Part of a small language model's weights: 16 layers, 502M tokens.
Each number is 128 + 32 x the weight over its row's rms, rounded and kept within 0 to 255. Layers, rows and columns count from 0. Numbers have three digits each. The size before them is the row's rms in percent of the matrix's.

# layer 11 MLP down (transposed), 1920x320, rms 0.113, rows 1854-1894, columns 80-159
106:135129143129106099114078093150134106160156143088109156098183159155164063189198084143139103107083104138125130164123155084127113067098131079143135127163108124103183110143098155124178112150174051115129137091098086123105135115081072093035123217
088:142191108138144111113176117145197165129168111140085110178094129064051103140099117098182137124138132124120114163107165125122128113153151190096110208122086159128157160106159144156157098150059124106138139179167135164162129058132119174169153155
100:127158172096160132133140121064164111116135124160111090179127117137111181127115126098144124107071142092139109152131137135093107144122111134114141174128086093096126044138193103147090112064127141134099172181157087103118091150153112158013115116
093:150105117172190100151074106156143162177099153106118172154142166090166105095143148152098133144168126093157125075194086137131161117089112136114071159151101081135139132134172101125131115148107185153154097219131090141151100174137138120150155085
096:161152114123153136128088099111142112139112111109108163113104098132102125072129105116138123164094113143090103173091184223126125116049155131155125148106142063186207121073145173133122129115145174127082152081130065123108090166130081166136127107
099:136117103105142133121135082081171101095122153139145154191133147080134112123115102148089126178097078086099167161141101120102124138127117141144117116153055129145104105089183105097131151125104129138092050125145096089151143144130140159146072153
096:161133070136153156089113128190142144140139111046145130165159145164132140124098128133155127136131137171102166128120170128123102068086089105142044156109068118100124134136163147156141135106054088076155115139184133090167117093106112131101079119
094:096099144101154169114114143138156175165061135171123141136107131134068122109128085170156128111088122136093121178175119105067113157178118159087112085100138158115120127121071182131091140140072091062139122090155145124242143112145091114161094139
105:138067109110119118090185090115128134133145120119154076196105127103104175093119122198179111104149102154181119080108118123150120110116104134126134112154153130060105118103205144112107187130118122075178142085140086100087168105098101116126141126
106:147092152140105150149071131121063156099147139109131191151142094182167115139127123111182110165136136123145145127112105158078147173092128119123110119049137126132197132102135145100062121076139145076140167164042131169139142097087117132101163098
101:095105142129159157155161143088159122117192156141127094174098156162121109155160113141130121123163142142119105140152068111204120094153128099120156165154106139100160076120178078152201114082124086196068112117131130192120135120134063116153134150
092:141086131149109119144120099074161137155129100087161158144139138135125089152145167093130146163132122082082170111144221180114161103090097142094141152141121181069107127135136147124123100123140112130083095139174112154058107080070161189109113069
090:181086132157116118104125124181102153121149151115105114194090178084142122083124178116121122095133166150125127122160114106169127183120115131176077112167100080098172069127236122135089069109196125131158104152105141090111087141094136138154141080
101:106117173134112099180081118140169121182108142116142077126100138073159077139173134164141136074076217145113097067152139190171118158077125172137134160109148157190136169097064143203169144103056141147096086083144135110086107162128113192053129083
099:143120099119186108112148083144245089147095147139130152118127081128139106112183188132151136167118131136052149159129184101127127158091137099150158131110108081148091124074142137175090128190121110090106160105104061132190148148078141138179133196
100:132113127143121142120076113086133180077191143104085077155131147104123054105132073117109148110107125095145151178086153109145146138222176113086141154142110089182101115128144112154182125099160102156158095181101119168116117139141085123128150111
111:122129088119186146129143150175140082110135159035087131181134091089219122166105109084084116124167114136142102120106133060138115106112106104121107121114157106122148115233129127112121041142088171132123072123101130111155128111143166050130116118
109:159129136159129128142098146146172107129097094108186181106102137045172109095056159123154186125064134137162113112036205167096181135122093108151157134108106156155096096146080136192079123112154116137113129122175115113107096136150120122144097137
098:126081089112156101120108083102133176079139100094159101100043083112126156138094170145132075108096160165182155119095162111127136130138132145074126134143161143159130098139112159197092143212163092132054113176187134111144138148148141080113093146
119:142126138180160127184157178130111122116102106093069135191160135146118157165168175139110094122135206129194095109146119103157153082187161095105105141135117144209131150098106092117165131083097114141114139085089110082105151162217145125087154118
104:182134161153099115146125130161096086132176124141151143157101075155067110151075095035174116101140129148164176112148109189084075149135169169147112177145126128114091136164159120108164118161136108132102076140082130088153109115100135147102081116
102:096143133099124155116107109124118130138113086178176117137095114095057166120179038108167108163198124158076093134126159103160171143151076152118148088115143142163086144093110188119135233149096126158171174152148187131130133136200142122123072108
097:127112161169129110138109143052155146132119064209132157089125101150146107183091169169090111123110137183145141170094096136172059169139082119141105112152156089117199136133129089127161163095152092113178115113149187096081097097116145137147167085
098:115092114120167108177160097138145096159130170115152073109168147064091131183160136199091094097154119126118185093080109123129141118080155179183127132077179108140115152170072186093118113150145113089124062102095186155164139100129091132134083111
094:126138195146103174111135142141132151101126136083177143132081137177148142127109133153098097157148118167152137152146088076113100091113141150123166103146163100062055110125082161148134126125171129090116102113148085101132173140148128094132110162
099:144087121135140170143139144124103094119136139082187117141161083119131149180198110095160103097049108104177124136147118171142122160082110129133119081105098110113111145094138126099156110071188164139162133153184134089090081031096113101139040187
094:183107109144148105074116105140026095120137149157140154121111107170119151122181154171155128107146145149126140151127108099136112108110116118107120155150097115123133121106106099122107136048133129160168142117199111125135130176109099140095099125
095:151143176108070137131192094161099154192136122170158181113114122136132182065189126156132133100155140101118122084068103120132105160121121116141141130186075184150129144194133116156093186146067156143140129135186164093134110141125080079139161140
106:060163094147182147188091118173098139158107092085068125090117064146161085153111154068105137130161075155129136185175137132126102100113125112128137203115097111147108125160138122140187120082119121104126145135081149086122098156093109131155193137
094:123124179156082124142143197121128082133084083105081131152145188073148175105146128156123149133139176067125106168152148206151118165189041065120145138114169127110173154167108108149118104102080075134121129110090127170098086106162143125172154075
101:122113159123144088135131098137119118087134122150148162127111190088196091182203086145113143138154102166136194123145118134085038140144081108149164107170155098151070101176127150152167102110101115128163119187137150107173112137095122150127177114
106:124122133086097131170111112140145134107075084154122081206143113130153141147145151176139123084089087186146114167150163139154148116074109139127167063115069126146160156149072076133100087111154112185143145123097070123172133139089123145107143121
094:148119106091137157119191122062136111084112131162169121097126126134136115231133156207129157149148114142105119165126116140148158098165135147148153111092128132119100119087132126092129177131088136095140155115090087145176140132128130147070166107
091:128109160098091210131120193102156092090138146156124167131170173131111144155123158096128115141172108161104121105167099111123126181143104146168147115141063134153063091092133127101139048114105166100170160097135072157117120115099152081093148134
095:109082138147142139106128155102161098125132125126158152124111061115189155092124114092126145148103108092085083133178125089141094135147112144102173174138150123096140135100103123168179129071125134125097102114111126161077112124186185124135093174
104:151099192118081055145107113128134182116104147099134091131162166104175114088090142131135161057116084070083138175142110128144145137118118105087116201159126137149132090108149147124147123157108143157138129128131145086058151123124154155148131191
105:135134123108201131118091187120138138129095094127176074123107129144119104164165138121079118127098118127135116078134129151143116141149082164116169117140112110069138076173106100161129098099150076139104137157071166121110133140044041113103096132
103:144105129144101162135101055123133088142091093141175060127109116119129128131132178159130190124119136113140103120106148123038150135130107144131109134090126093160081127130199119088156086096184143105107144127088078148090137106101126115154137209
099:143140127115158122122120135111129064091151081166141081179112151186129093121148175117092095126110122114123142098138107152111088169107145146133112134128094187160114106059119148093130107170163083160134050073130150113185127142075100112124169133
103:139121140111139096175122137112152145063105148074133125093170131108154083146112157086154138114152138104131091172094112147137088108138067152120108078146195112166123103135139160084144130050102106131092172103115193130093204113113153104150203150
100:114125105080083141121101129137157133098103105127137155099179108147142155087174177118119134098072153098113187077202164123111119134137185138095115108176099136123179113193106111123069165125079142080094094133159102131104138103159121106127118106
# layer 11 MLP up, 1920x320, rms 0.104, rows 1855-1894, columns 80-159
099:100131078114100145124173142125164182156091118109117099104067134147110169098094168128145149130137111141138114124118088157103089176154193117113148144165104110103120147121110158120086127109121096113117132169023148139112109141053158111128116129
097:096127171077121129145121110038108120144096094136096178146123128101099128107088154143125168123107186088121126167105115225107144124101152130119150134069106168148174144084153119117142148101160197108093145116121121059111182176152107103188091110
096:106158165104140151112120164156092118114127157095087094127175120112151151145101074087115173131037142105150126102109163106138131165125183104116123127117155101151121137171171129167082097108161092135123106080061093147175193089132101143168103122
094:122138044151118143126154143130100093130173105202160145183168086144073138140202164119099142100166128133148127154155125185147154130169141147080085158145095139149162106170128153143183154134142093113094110133144110151144129112144106149153117112
094:087125127118076073105142105118142108064130152140162112167118075138077140172106135032154173160192176130145165130096118103122147117096100100092094118185169078142057129156106116146151102131146089104161088101201199078108120169073143145083097117
105:179132117102099125153106094096157124150106086158134124149123136103155092132058159142099136131106106109079095101115120119097128170138139135153169158144118141158092151113148112113173132128176066088098140114107121064174099170108107133080135080
097:139169140132162066130111105090136073158169123092113130110111087132155136106103155087019153172149128127139110087106121163156070112060164163139213110141136153140199125117124097145124101086121137140148132128132106103136111085130153101178114074
101:093103149104138056133088140094128109124104164103112151172111109102135127151145067131066127108140108108108206159073101155155156063112154141150132152153115135158113150167121135103133152171138109142117205106093100149117102082105123144120159081
107:108092079121104109179169165106132178097122111127170059111136129109157159046111106161155191160139182102160173116118104167179122194108128115121112109110138080105141139075142077160141141171149106151134142066158118140144147098089142122130175131
102:075083090136113122133059136091117117048081123114183164165116101117057183128120127104143151124113181139145163126154140072098133132156104133152121120093121134138122101117139117121058099165172197121100129157203218142161129147144125132161116107
093:116133134096150145140161088129114084099102122144140094122147109097079142135080061120122114108137112160138077116176185171112153129157120116137134116062112121180117121066158107140147101164106117119115158095118173137149160176083165089095114185
098:099135114114138112069140097093125117122153125149103131099109136198192067145155118055130118171130161106058085150158170174133141124122137101116063150126123081079124193122199112172145181125093111111082142113115079154100148152090178100121118109
099:138100109166094090133147192152175137143135100196156120133118130110112104141123039149107126185126196157025200179125119126116092068078120133142077171130127081134158127154099062077120158102145188149048127107147123114210104109137116102109118129
100:153156110136169083188189120130118124076128147132076218106119130190089089114112109083135095129108127154185108129133094157098075118161147109160151160184183121155073137134148167166151155168125150124126137138127129113159076064081173113088123162
092:101111150093096118124095152090181149154148123117105137018128111059161153091092116092162161079122193101148141117200105073127115086124083090101103131119160128165186108127150136127168088033150171138109149179134156145106115080145122180153085123
105:178151232116169130164124166143141168155181128141149155139142108122113140064147159139154103155078148117082103084088148116151122130140138131165111118129154117044126117143076089135135159066056107153151090136136117068073121108094121181094132145
104:134066126155117131134144179094138122128139069170073128176134174059100088083116145090137109081131169069201132118123157102132130087109070174115080149145172157084184150153099160080111161087169142116121112084072157136168082146162140164119141076
102:105135129178084025146127128062177108125148142129116133139112097171072113136099180077129114161097133210141109157090106110093123135101110193132116194144112099182146122133171150143168108123149150154080104153158154127102213105091101148134140083
108:155145141131130168176111121150140193071104108102129140136107130084107135114152063111159055100133135123168104133091075097145085043110144089154158160120132172179077126108216141095107148120127125155112167093089118085147184091191110101108159129
099:120166135123157156151182120145098136089121140137113169158144101121118084134148114165179193170106127117115180116109091148162080118107088163091163145132173063188053106129150104184067142098084212110108138161106122160087150108092110077121087099
106:117139135158116145091158161191078128097176123088144142168023098097140126128139137101096131094118165114164111137103092110127111146147070167180142124111131133150131132097148155123149159157181144148167192128161145111157084169135095170100088157
095:150165078105175152116119169187183084116135164150140137173137049118167145118185164154118130084135155159093110128171144175106113157097137085080130181100182153111091109110105131168144130030128173108117100121107145115114136175132191091082123148
100:133180165137188190126128138118141152118126152172117138142091110183129112111175123151135095110147154119190075125150130131158110126096128109161149143158110196097202138144157111155111098104155134156126135127144089121117128168196138140160130115
099:117039102136099103068115166107175116114134105156145149145122126057120199123127101135120099142127138099118132105125148122209112123079113097164089146100110099149153100124204142125192122130144140133117109128079111104162105154131088084051116111
103:073120139175139136104104131143176102081137195041164081095132194142056105132187199093143123169103118055112107140108167117124092123133135123083185143086187134142156121143104178093147140150154139117157102150077110127120168103170120155145126132
100:129134171090159105163162108115071147145192139158158142143128108136111079158050128119123115153166077162097111123138102127137158160144149161110149155111168145157158148131181132138157075176111156187106178127140139062163079129099136115081141138
104:156115133092156136117128124149104176166123140082105155209151111146105137124107128141113091100141168171128119133146095107124145120130171157165207128090152145094162115066154111077155109126149099138111169087140122129119154098134187097140119145
099:127125194090115097060073090133099090113145124137164151167158130136102123118123167152104130158133161103059160195110125096189142127132154112084151129148120116107185146170175191087109119155128120140107083173097116104135100173128126100160096099
097:119139121114154154149129185127118133076142094113106136103133119194183065144084102123089136121109072096147150136092104091050169121178158158089129165085134109177131170126159095159129120155183201176171178087112127083093126107069092145111135203
097:089101098174135125132190124088100106101092107112162130145117084096180182080104172105080133104173184150095134168116091091082130145162140110170129182148117157127168166079088110155064101113126115135076112105112149085164130129104119159089184136
107:175168170121192094090074179144155100105152118117069142204134134127158154102103128137133120093046171108109149127153123103103169120104134151116116109081136074085117117130151106092133126103131121216064138093176038154127141119069115119139166146
099:121157158145123173129087121140167094158108160168111148160199114137157145151138115091054134086216121109155104138106186119080105097120106162138097103108178104150157138144127113144141103140144109174147088187129146134168090198201145115158062169
106:175191121076118124094161149133143089111113090096122113182180156104149151159106158085167079093162132102142148156183140112132153165151078127130151109141112106175102139121088155128140122169101180111171147193117116145096134137165093121110071064
099:111091124108114107108131088170056087172194098077107166055182138148127178154092161122130140148054120172158107113175174134096106160139099146128161098186130144170146141092111109127096131170110130125115129098128139088125121116158112146130086105
098:113155107170135110129090192084170103145146179128156111133130095190107046170098155170107126119088089105144098119104089112150145156133124078137103210094090029175130097120092135142160140153117148121140127166099177080092079131109156109122149114
105:148140126115160189169128147103125119174136119124107155142147104148121076121073160111186099169097150117136093131134112139094135124180127149144081117142185121134088187108112135103145140132169173119107185087106195154123130157114166118134128166
098:121119174060117139092048137145133168187087171137089122144048126191114072187149094106102147089102153170144094109119073114106102158076137167124130152133096168122204125113027107131188162151110095100105125116120123143183119156117144126132126088
092:123130050117214128178123159145075138176150152096106152151141104135121172164160136110148084158127111177081151066142074128084127127148169082183139143116178091173106154076106143202151106152074112094156146064143082122085142174133153085118106111
102:096120197170164138189143094097091131144174176096169164127159063143163175085170104116120124109148147143117113132113153132119148051171103142086179089074138130121124084144164158163113113159125159110135157142148109130130052181089139113113081112
100:107137162136162091104122148134064138175122156140123064121127135081132145123092133090152077125138142149170163169137144123079054164101057075080107124134149100125130090121134110087192102125110117112173120119083185127116233107097195108100171112